Part of a small language model's weights: vocabulary 4096, 507M tokens.
Each number is 128 + 24 x the weight over its row's rms, rounded and kept within 0 to 255. Layers, rows and columns count from 0. Numbers have three digits each. The size before them is the row's rms in percent of the matrix's.

# down: layer 3 MLP down (transposed), 512x192, rms 0.041, rows 47-71, columns 160-191
# gate: layer 3 MLP gate, 512x192, rms 0.0454, rows 48-71, columns 160-191
# up: layer 3 MLP up, 512x192, rms 0.0442, rows 48-71, columns 160-191
down47 099:118101157123175115089105152138140138071150110130121116138090107133160137120093125129136100094112
gate48 100:148108135163108120154118144108148164107131105161126087151133143125149159123137143112109104130136
up48 102:096168129126159130123127144129077091115108124083158135114120161122138117140118101105131130142125
down48 092:150129121136140128116146157125133093117140161091177147116130134150125114162114119142126121173107
gate49 097:101131118144132102109119127125114154135115121111095098118120116143106093141113186145176089143149
up49 104:135084108186114137109110162077134135110101119126126096134103143169111140150179093125102132118113
down49 107:189114108083108129160126118112099087106121115154154170116134134108097150143120146131134136104105
gate50 113:108123131130156098092144144129148125104156133148122096111111108139153138125198095137137130130168
up50 106:135167120098118143118110174133129106146098122136124107130163112119144150114115109126157140126146
down50 108:132145153092171134132136122123131145119118124081125130131165175154137137170098108094159093107123
gate51 091:136077115157102121145143137124126138138112108124122136085064059171147080089147154159157132103096
up51 098:122102117152136123118095144096125176169111129098156120173099136148147148099108144099131140143100
down51 098:130116161142134135094153116117087133133158170109116112123143146136151119127168111157133166139168
gate52 097:150118147100162155121096121133160152137116136116127147156129154173176157092135144127138117143146
up52 094:165134109150107122102167115123142129122127111118107111159160121152117150129121148103107169124136
down52 095:141079098118131116110128179109129172114180163090135130101094140185100123131162121145125148143148
gate53 089:158126140172146125108152170133112124154168123113089114148072131147133133087141133160162115109135
up53 091:149166132087177090141122130123102106135150128107140111096152117136167125115138099077134138184123
down53 093:142139136131155144144088121175154133145143119100152122175138121134132121148144099133135180119100
gate54 113:159165136150123124125086132119132214120164145107191121117069146108142157122119089158128122113125
up54 109:115112104099131112110133128165084127104130092130121127158111111131133168150111114109136113124133
down54 103:139103149166136146113136150072145163117151159166117100100127162122137105172139097149134130122167
gate55 102:147170128130098135086128168161125157134136127097129147122083114184144121138151136141144149163161
up55 108:163140146114097137080106119147093137160160103143123102134153115112148146144113121143121120087189
down55 105:111119154150158102108127144104129099155108115149135166121085119099129116141084155118101134100129
gate56 103:133160129126141119107129184089109105088123128117091137133118096113121109182130110156137162132154
up56 102:098128116143098110072124133184118105139106096147110124141134104125091105144107135118122137128079
down56 103:155151120100149134115110105146129101125080160112166124157145124139128142145097128069106086129129
gate57 097:099132139118128153109173143142106136130097108121108109170136105116129128092154110082149095134162
up57 098:115111139169112123115133140129116106127116090128109093120125130139103116106105104124100107113128
down57 103:161104141114130114128097141151125098171142111151101141125140123153164110167143086117121157138109
gate58 102:127084163116141122133168152121149122128102153150127115114102124160094107150073104126132098123065
up58 102:118061158134167127110129124148141104141110130126145159121102138148136112151124115095107088083085
down58 099:155088092152157160167113125124095106082143131128124123118115112146175182144111097124112146117149
gate59 108:107104100147123131152138125102131111153139151103111106086115150138097187181126116133125135094143
up59 102:097143117124139137072146101135094144147137144111134178116163124175102132097150107117147079143158
down59 113:124132106164106115136122163125128144139100119160119099143122144133108156108107124145157197109148
gate60 102:132113112168147109140096096084125148145133104165089137127102132162122120154146149179118157117110
up60 103:117135136107101163111161129136113108118135160147139123128211154128087129109149138149136114132122
down60 102:144127106119116143138151148142147131126164130111140158093189146136080128099137146125154153165086
gate61 090:131171103133111144161104128115137123107087125152166141074115124106128137112076131167117132156175
up61 093:130114149141118134100127123122118171140149124074094091119137142140079137174200123122143112131101
down61 090:125124113088112132101126139125119103113168099092117161139103135189120100171146084112171120125110
gate62 094:115081148141129162155105132130116161137181110105136110114111135112141137141120152140146149115173
up62 100:143147090188152123121175153134154133128160123160121075118134156120175144133104124107108141140136
down62 104:116112104151114169142115096116105087142114118112110154142154118161100128124137145156126131134107
gate63 113:142132134152113124129146147116153074175125141137128108136125140169144101145155122096156155170139
up63 101:121103164157103123138164119135135121143123138137118116139147119116137110158131116116136155143112
down63 105:156128135151123138115125136143146132104112151084115136113092148141094150148135115156148060100126
gate64 103:117130124131158105117133127128131133121168172146124150151157129100140130142073155163133111088139
up64 103:120093166107101112145100088121128136108128124110106138153159120131138165151107140131106106141140
down64 104:117132153165110117152074110139145100103111090144157104145136085069127144154128143121161085102123
gate65 098:111088107139111145082126097128139149133144125121127149105106120123108085137100096145114144083152
up65 098:126133139134120135151128148122159159107148082141114136131135137091130132131115123151088121118116
down65 095:128126118118095149085144124141093141103151093083135145100127110129086086125063141162104138105132
gate66 101:132086153141142151133136095123168149090154172119081123138119135099091115160145128146137113138122
up66 101:135135130143130096128095112114155142113145133110148094127184124131127141161116108138103107128104
down66 098:101119104083128160129146159146083124137087136100142156156141096145159140128140132080111156126157
gate67 102:129130133136138116094158116104072118165113100139154107127167127125082118100114101117167136126105
up67 104:126128119163145103118162134146134169121122176102129082154076140113127120128110140137101085088096
down67 105:147157194120113179113091135124115084131140105100143147107150123169117117175107107120123143158148
gate68 103:131151107114141118113128100148150146130104122079124161154112082092145122105146144123143142183159
up68 103:158120115120141093146093120143090187133108146115128139151127079157099153162131123127127140120176
down68 107:155136091157139146133140101123133126152111149131143128136135120118152163168149089126154102128125
gate69 099:149122077131185143154145164171108102124105107132114131131138151160080128128158100188148101106100
up69 091:087151132145100081101122111111104162138139201162133136119126112077168115154134156093119137102157
down69 093:114149108115164107129143149105147132128147146185122129068106150081138120141126162172103132126139
gate70 101:137106116145105139141123130093124117157147166124100145172127100147166124137122171162080140196127
up70 099:102125106137137125117146122158155136093123104087146091087120162144092100118112096112109126108159
down70 106:118128117098144130095129131136141147109133117118151060112140143105123139144131115148154136116116
gate71 104:151098089124118124132137120115133119139153093132122113132115144181145122117149103131065159146119
up71 105:119137168128133130154115111164139089150092113146089136165137144097120109099150127120101171152118
down71 107:102128133149133119138107095143142156155132135149127119137121129065117141118110135126058115113143